Part of a small language model's weights: MLP 896 tanh GELU.
Each number is 128 + 32 x the weight over its row's rms, rounded and kept within 0 to 255. Layers, rows and columns count from 0. The size above them is the row's rms in percent of the matrix's.

# layer 2 MLP down (transposed), 896x224, rms 0.14, rows 253-299, columns 128-159
size [ 99  83  88  85 102  90 111  95 109 106 103 101 121  94 103  92  90 109 117 102  85  93 108  97  99  93 108 105 128  91 100 100 115 109  90 115 102  90 106  94 105 101 105 114 105 107  98]
[[117 173 142  79 118 100  78 141  71 123  56 143 109  68  54 192 100 191 149 158 117 159 165 121 106  84 124  99 129 146 125 129]
 [ 53 137 191 121 170 152 131 163  83  77 129 178 148  85 127 140 199 118 166  95 123  70 116 191 120 138 110 118 128 107  78 118]
 [155 149 148  33 156 122 147 125  88 135 113 119  90 136 104 147 137 186  92 157 143 208 121 128 178 160  56 133 129 125 113 156]
 [ 94 104 114 169 194 166 139  88  90 133  97  73  85 127 157 182 166  84 131 125 153  79 173 108  86 125 117 100  98 141 123 121]
 [ 79 129 131 126 122 159 148 133 165 143 125 132 143 199 102 151 121 126 100 141 106 154 163  90 155 205 126 102 125 137 207 131]
 [152 117  95 108 178 118  74 127 157 117 100 126 126 102 127  30  90 143 123  66 138 121  85 145 121 133 125 136  85 116 104 119]
 [128 140 146 112 112 211 160  85 125 148 121  92 131 106 105 135  91 147 141 141 122  97 118 159  97  74 116 118 118 183 142 152]
 [117 147 155 116 114 131 154 121 148 110 102 111 137 154 123 130 109  99 139 165 159 134 171  75 133  69 110 177 133 132 102 104]
 [134 113 161 137 164 118 111 218 149  98 171 101 129  91 174  87 119 155 131 174 143 162 105 143 144  82  91 107 128 115  86 106]
 [158 128  64 126 142 135 122 111 177 113  92 165 125 151 132 134 150 148 122 147 105 102 148 117 116  96 142 105  87 130 102 173]
 [ 80  79 164 112 163 142 134 158 117  99  95 108 103 142 130 122 170 193 173 112 165  79 106 162 168  93  79 164 124  77 139 166]
 [176 116 121 113 132  96 140 157 179 131 152  97 158  55  90 192 133 103 137 151  98 128 135 154 116 148  97 147  87 170 122 151]
 [120 134 117  97  70 167 105 131  87  93 137  99 158 133  97 154 114 162  95 114 146 163  90  51 196  94 146 141 176 102 133 109]
 [141 130 170 118 131  98 107 164 123 119 145  75 160 101 118 133 138 136  95 167 137  72  58 169 168 149 138 131 149 124 129 203]
 [ 60  63 204 116 124 136 125 143 109  75 137 162  81 166  17 167 130 107 103 101  90  99 103 119  93  98 136 149 155 112 163 121]
 [117 136 138 138 164 116 154 158 160  96 129 136 114 168 150  93 118 116 180 150  92 121 116  86 120 180 187  66 190 153  98 144]
 [194  82 110 133 109 110 140 131 156 133 152 113 148 143 125 136 141 157 135 108 182 167 123 186 129 139 127 136 178  93 135 144]
 [141 104 143 141 118 138 156 166 150 157 110 168 152 169 139  83 145 128 103 160 170 118 126 131 145 130 145 162  85  95 132 114]
 [103 117 130 168 124 105 140 106 170 129 125  91  90 158 179 136 101 137 106 151 121  84 129  98 132 113 135  96  55 143 137  81]
 [ 84 147 108  84 170  89 102 154 141 141 163 127 137 180 122 107 191 156 125  41 141 163 126 119 168 173  92 171 206 156 103 158]
 [133 152 127 123 104  73 136  90  82 134 120 175 129  85 132  63 179 132 121 123 181 165 141 174 137 114 116 143 127 103 102 148]
 [133  96 137 106 141  85 203 111 116 110 157 127 120 128 130 119 102  82 169 142  65  83 121 105 148 148  94 162 102 179 168 123]
 [107 216 118 132 132  72 142 145 119 180 135 163 166 116 143 125  89 153 104 185 163 158 137 113 116 186 186 119 223 130 198 160]
 [171 113 109 182 160 172  96 148 149 146 173 103 170 106 134 141 126 125 156 116 144 179 134 172 139 176 118 120 119  40 123  97]
 [129  72  71  93 155 187 143 152 147 133 103 135  92  88 118  98  75  82 109 144 149 101  73 107 150  89 120 172 122 221  52 109]
 [103 122 210 109 109 119 135 200 142 174 122 134 115 113  56 189 108 128 131 159 133  91  69 114  90 117 121 207 116 145 111 186]
 [179  74 122 116 118 129 184 103 121 119 108 130 156 132 109 158  78 101 129 152 202 101 161 116 138 110 154 107 169  79 125 129]
 [181 129 101 148 161 159 126 119 151 152 148 127  86  88 131 134 161  89 156 111 125 147  92 142 140  75 124  93 158  84 155 114]
 [162 128 143  74 152  91 110 161 113 116  99 142 157 123 160 154 142  83 152 184 124  52 126 148  99 107  92 132  93 122  40 144]
 [134 124 108 132 151 142 135 134 108 147 196 101  87 179  73  96  64 114 179 117 139 164 146 146 153 156 185 168 110 127 103 137]
 [156 140  72 118  91 205 100 141 148 131 146  95  94  80 148 121 116 141 195  98 133 114  83 190  74 113 186 124 126 141 118  87]
 [ 84 101 137  84 115 113  96 160  89 112 114 103 177 130 126 179 107 132 165 217  88 148 133 146 155  88 227 161  96 110 142  93]
 [116 141 188 116 184 152 147 171 105 107 110 138 154 109  99  69 154 166  82 118 172 134 165  83 143 139  98  96 139 185 127 170]
 [139  83 111  78 138 115 145 116 109  62 107  69 131 177 150 117 125 160 120 132 107 149 131 116 130  69 109 126  91  82 125 154]
 [173 178  89 175 129  96 149 167 148 126  93  81 121 120 141 149 119  99 111 104 118 143 117 157 140 109 154  79  72 137 132 144]
 [ 92  90 154 143 135 147 134  67 104 101 126 111 137 138  95 132 104 134  64 134 135  74  47 150 128 156 117 101  97 105 152 146]
 [159 139 147 107 122 133 107 148 160 130 124 106 120 135 103 180  98 184 158 126 193  61 150 133 138 101 157 164 121 182 149 161]
 [ 84 188 118 102 126 157 136 153 153 140 153 132 133 118  86 162 164 123 103  70 121 114 114 171 160 128 164 105  80 122 111 158]
 [121 132 109  41 202 139 152 122 129 150 100 140 135 185 161 139  93 122 150 137 122 119 158 148 124 111 125  97  82 129 122 172]
 [175 173 202 138 115 104 126 164  98  78 118 194 162  86 147  90 150 144 129 154 117 111 173 130 114 108 165 122 105 116 201  76]
 [176 124 134 162  86 102 113 202 157 179 135 212 160 104 109 150 165 148 119 105 136 156 143 118  85  86 159  65 150 173 128 157]
 [ 98 197  82 121 126 137 185 106 110 130 118  73 116 140  54 126  85  98 128 167 124 180  56 146  67  65 172 138 135 102 122 142]
 [ 87 155 175 108 149 116 128 161  65 104 140 172 162 107 129  76  90 121 136 125 139 144 133 179 131 134 121  78 150 146 132 117]
 [ 99 104 101  97 171 155 110 147 141 124 133 152  63 137 133 124  85  33 129 153 130  97  61 138 150 149 157 154 132 160  99 182]
 [222 140 173 124 131 141 108  85 126 162  95  71  93 130 146 140 158 103 114 119 179 126  87 169 135 231 139 120 113  80  97 131]
 [143 140 131 130 141 135 106 118  98 125 218 144 130  97 108 154 145  82 122 126 147 101 168 126 116 125 150  87  92 164 148 148]
 [156 116 108 126  98 165  76 125 157 125 149 137 140 126 135 186 114 113 140 116 100 178 160 139 107 155 131 164 105 106 187 129]]
# layer 2 MLP up, 896x224, rms 0.185, rows 254-299, columns 128-159
size [ 78  90  86  97  98 117 106 115 103  93 111 117  90 102 118  85 117 112  99  86  84 111 105  92  92 103 107 121  95  99  93 109 111 104 126  95  91  87  89  99 116 108 108  98 120  98]
[[ 76 162 116 129  95 123 125 138 145 178 125 139 122 129  77 150 183 163 147 183 136 168  91 169 136 128 124  85 171 132 100 131]
 [126  95 112 118 207  77  58 154  58 125 154 123 136 176 159 116 134 127 159 134 142 194 142 165 183 131 163 187 105 187  89 147]
 [143  57 162 185 219 130  96 117 126 177 131  91 138 148 143 151 162  72 152 123 121  76 130 138 107 168  66 199 181 114 113 126]
 [112  37  96 147 126 102 143 148 135  52 138 111 100 107  68 101 117 104 133 144  91 179 153 156 130 145 170 133 202 139  77 120]
 [152 162 149 129 143 121 137 145 112  95 122  86 115 138  87 159 182 122 153  99  87  61 126  91 129 128 148 148 147 176 172  93]
 [101 106 134 175 148 165 160 143 143 145 114 107  83 131 118  79 156 140 114 115 131 144 157 149  79  94 136 154  94 118 154 104]
 [112 142 110 144 131 176  87 117  95 133 104 130  90  94 140 218 131 118 128 185 174 133 116  98 156 163 124 129 110 181 133 130]
 [119 165 162  77 144  97 126 183 155 178 122 224  67  95 107 145 111 158 145 176 131 150 135 166 170 118 103 144 137 160 127  99]
 [134 144  32  98 131 100 124 101 177 128 137 169  71 120 124 116 170 112 134 108 105 110 123 136  73 128 105 129 112 100 101 125]
 [ 66 141 157 116 115 139 125 149 167  80 144 121 106 114 161 111 141 166 103 181 122 162 116 132 130 143  82 157 129  99 114 149]
 [ 82  50 117 141 141 172 111 134 193 103 140 128 120 111 115 127 155 147 108 103 139 142 182 186 102 113 114  79 151 125 111 146]
 [117  89 129  50  74 143 170 113 111 118 111  87 121 115 151 105  96 139 126 160 133 194 147 138 111 113 127 116 129  93  51 158]
 [143 184 135 160 121  95 146 123 146 124  99 101 235 127 122 147 138 152 127  95 138 123  97 144 151 129 164 223 131 129 132 175]
 [142 164 172 190 176 101 147 124 157 146 158 153 164 140 114 123 149  69 112 114  43  83 137 173  85 144 160 113 141 101 165 139]
 [ 95 150 188 109  44 161 135  59  83 184 149 178  81 134  89 122 149 148 117 141 145 144 154  89 137 163 174 144 145 155 119  66]
 [177 162 121  62  95 128 149 141 170 129 103 161 118  76 125 107 128 159 118 138 176 113 157 156 178 117 101 116  52 110 141 112]
 [107  83 161 115 132 144 156 106 165 132 104 170 167 163  88  86 166 128 133 136  69 115 134 164 104  83  70 120 118 115 143  88]
 [117 109 148 143 130  48 142 147 189  97 162 150 129 120 193 168 107 211 173  93 159 118 105 152 142 116 238 106 133 127 131  75]
 [ 84 138 145 120 201 149 182  52 168 167 157 124 139 190 120  73 174 139 114  84 155 107  84  99 147 124  74 115 139  98 121 158]
 [206 125  89 119  67 160 148 125 107 126 106 159 183 159 133 168 127 161 122 147 128 129 150 116 154  91  56  70  85 111 183 136]
 [124 174  92  62 141  96 148 101 106 149 166 105  88 145 158  97 174  72 194 110 102 152 101  92  98 117  98 113  99 109 154 161]
 [131 141 133  94 145  60  98  66 123 172 182 160 123 184 130 156  95 151 163 152 142  93 156 119 181 161 121 150 169 124 110  44]
 [124 136 155 129 155 177 158 118 138 122 108 129 100 179 129  34  66 125 154 215  83  85 166 121  73 109  76 145 163 147 147  84]
 [150 130 126 127 130 112 128 123 196 183 112 182 138 103 118  87 154 103 111 137  82  75 181  98 147  83 129 112 106 115  96 145]
 [105  88 128  66  76  91 159 158 111 171 105 171  59 122 122 167 178 136 177 141 106 139  76 126  80  79 130  83 132 126 133 173]
 [122 114 136 157  63  90 174 124 124 155 158 155 130 157 127 134  84 113 144 122 111 137 113 153 142 122 141  96 159 124 148 177]
 [125  73 183 157 124 122 108 101 156 165 175 203  87 109 135 131  58 149 110 111 130 187 150 113 169 110 166 139 170  84 155 114]
 [130 102 204 111 194 109 102  86 119 101  75 181 134 115  85  81 141 148 150 128 100  83 110 163 130  95 129 137 134 125 111 135]
 [126 173  97 134  73  68 161 140 118  98 178 115 154 161  72 102 160 101 145 139  93 133 108 116 159 162  86 112 112  91  96 169]
 [144 162 103 129  34 154 192 180 104  88 137 131 102 118 141 122 126 138 176 148 124  49 116 119 133 125 137 109 169 136  73 135]
 [ 87 168 151 160 110 161  94 133 105 129  99  81 112 123 135 155 138  99 123 114 126 141 157 148 110 195 195 121 105 105 108 186]
 [113  82 144 117 142 156 189 176 159 122  94 166 106 110 126 142 127 179 143 156  98 105 128 130 177 126 141  94 137 112  85 123]
 [140 114 131 174  79 128 130 144 131 130  87  84 170 127 122 141  86  66  75 146 148 112 130 105 111 113 175 148 109 101 136 179]
 [ 50 152 109 128 202 109 160 126 160 151  52  96 165 168 106 121 131 103 168 141 105 130 136 129 120 116 102 183  94 107 161 119]
 [ 95  83 139 131 126 135 144 106 107 147 141 107 127 153 131 137  71 123  51 144 124 102  56 176 150 152 114 150 128 128 157 156]
 [ 99 101 127 102 129  96 117 128  64 147 129  83  77 162 154  98 132 124 202 149 104 119 152 171 124 127 139 127 157 165 113 128]
 [135 163 132 125 195 156 163 128 127  54 153 121 161 127 138  73 173 146  93 171 139 156 124 146 156 195 141 128 107 139 169 152]
 [143 107 152  97 129 124 154 144 163 110 155 102 117 151 151 101 143  81 150 102 117 115 196 138 152 120 122 134 186 109 158 128]
 [178 189 105 133 112 138 102 127 117  79 185 125 154 109 121  93 127  92 142 155  91 108 141  94 170 132 153 157 102 108 146 146]
 [154 142 133 122  84 104 134 104 145  98 138 167 171 145 105 142 112 141 166 127 118 194 157  79 107 119 117  94  66 173 125  19]
 [ 96 112 135 156 149 108 106 151 100 124 105 138  79 182 103  96 175  96 141  92 136 159  92 104 120 134 130 100 144 107 145 166]
 [131 144 170 155 141 164 128 152 111 117  96 162 158 115 127  96 105 142 117  96 177 140 114  94 137  76 191 113 127 115 136 137]
 [118 134 100 139 146  93 191 143 116 126 191 106  34 136 106  90 206 121 153 145 181  94  95  93  83 156 194 116 182 141  69 130]
 [ 62 165 142  73 104  66  65 142 124 146 161 162 106 124  52 199 135 124 111 152 113  66 159 140 129 117 150 112 164 133 124 105]
 [119 122 134 105 125 132 182 128 101 155 243 135 137 132 105  97 109 128 145 107 137 102  97 156 139 162 110  98 105 152 186 162]
 [151 175 141 144 146 212  83 138  93  87 119 119 127  93 122 188 110 101 113 119 124 155 105 157 112 152 174 172 144 138 140 109]]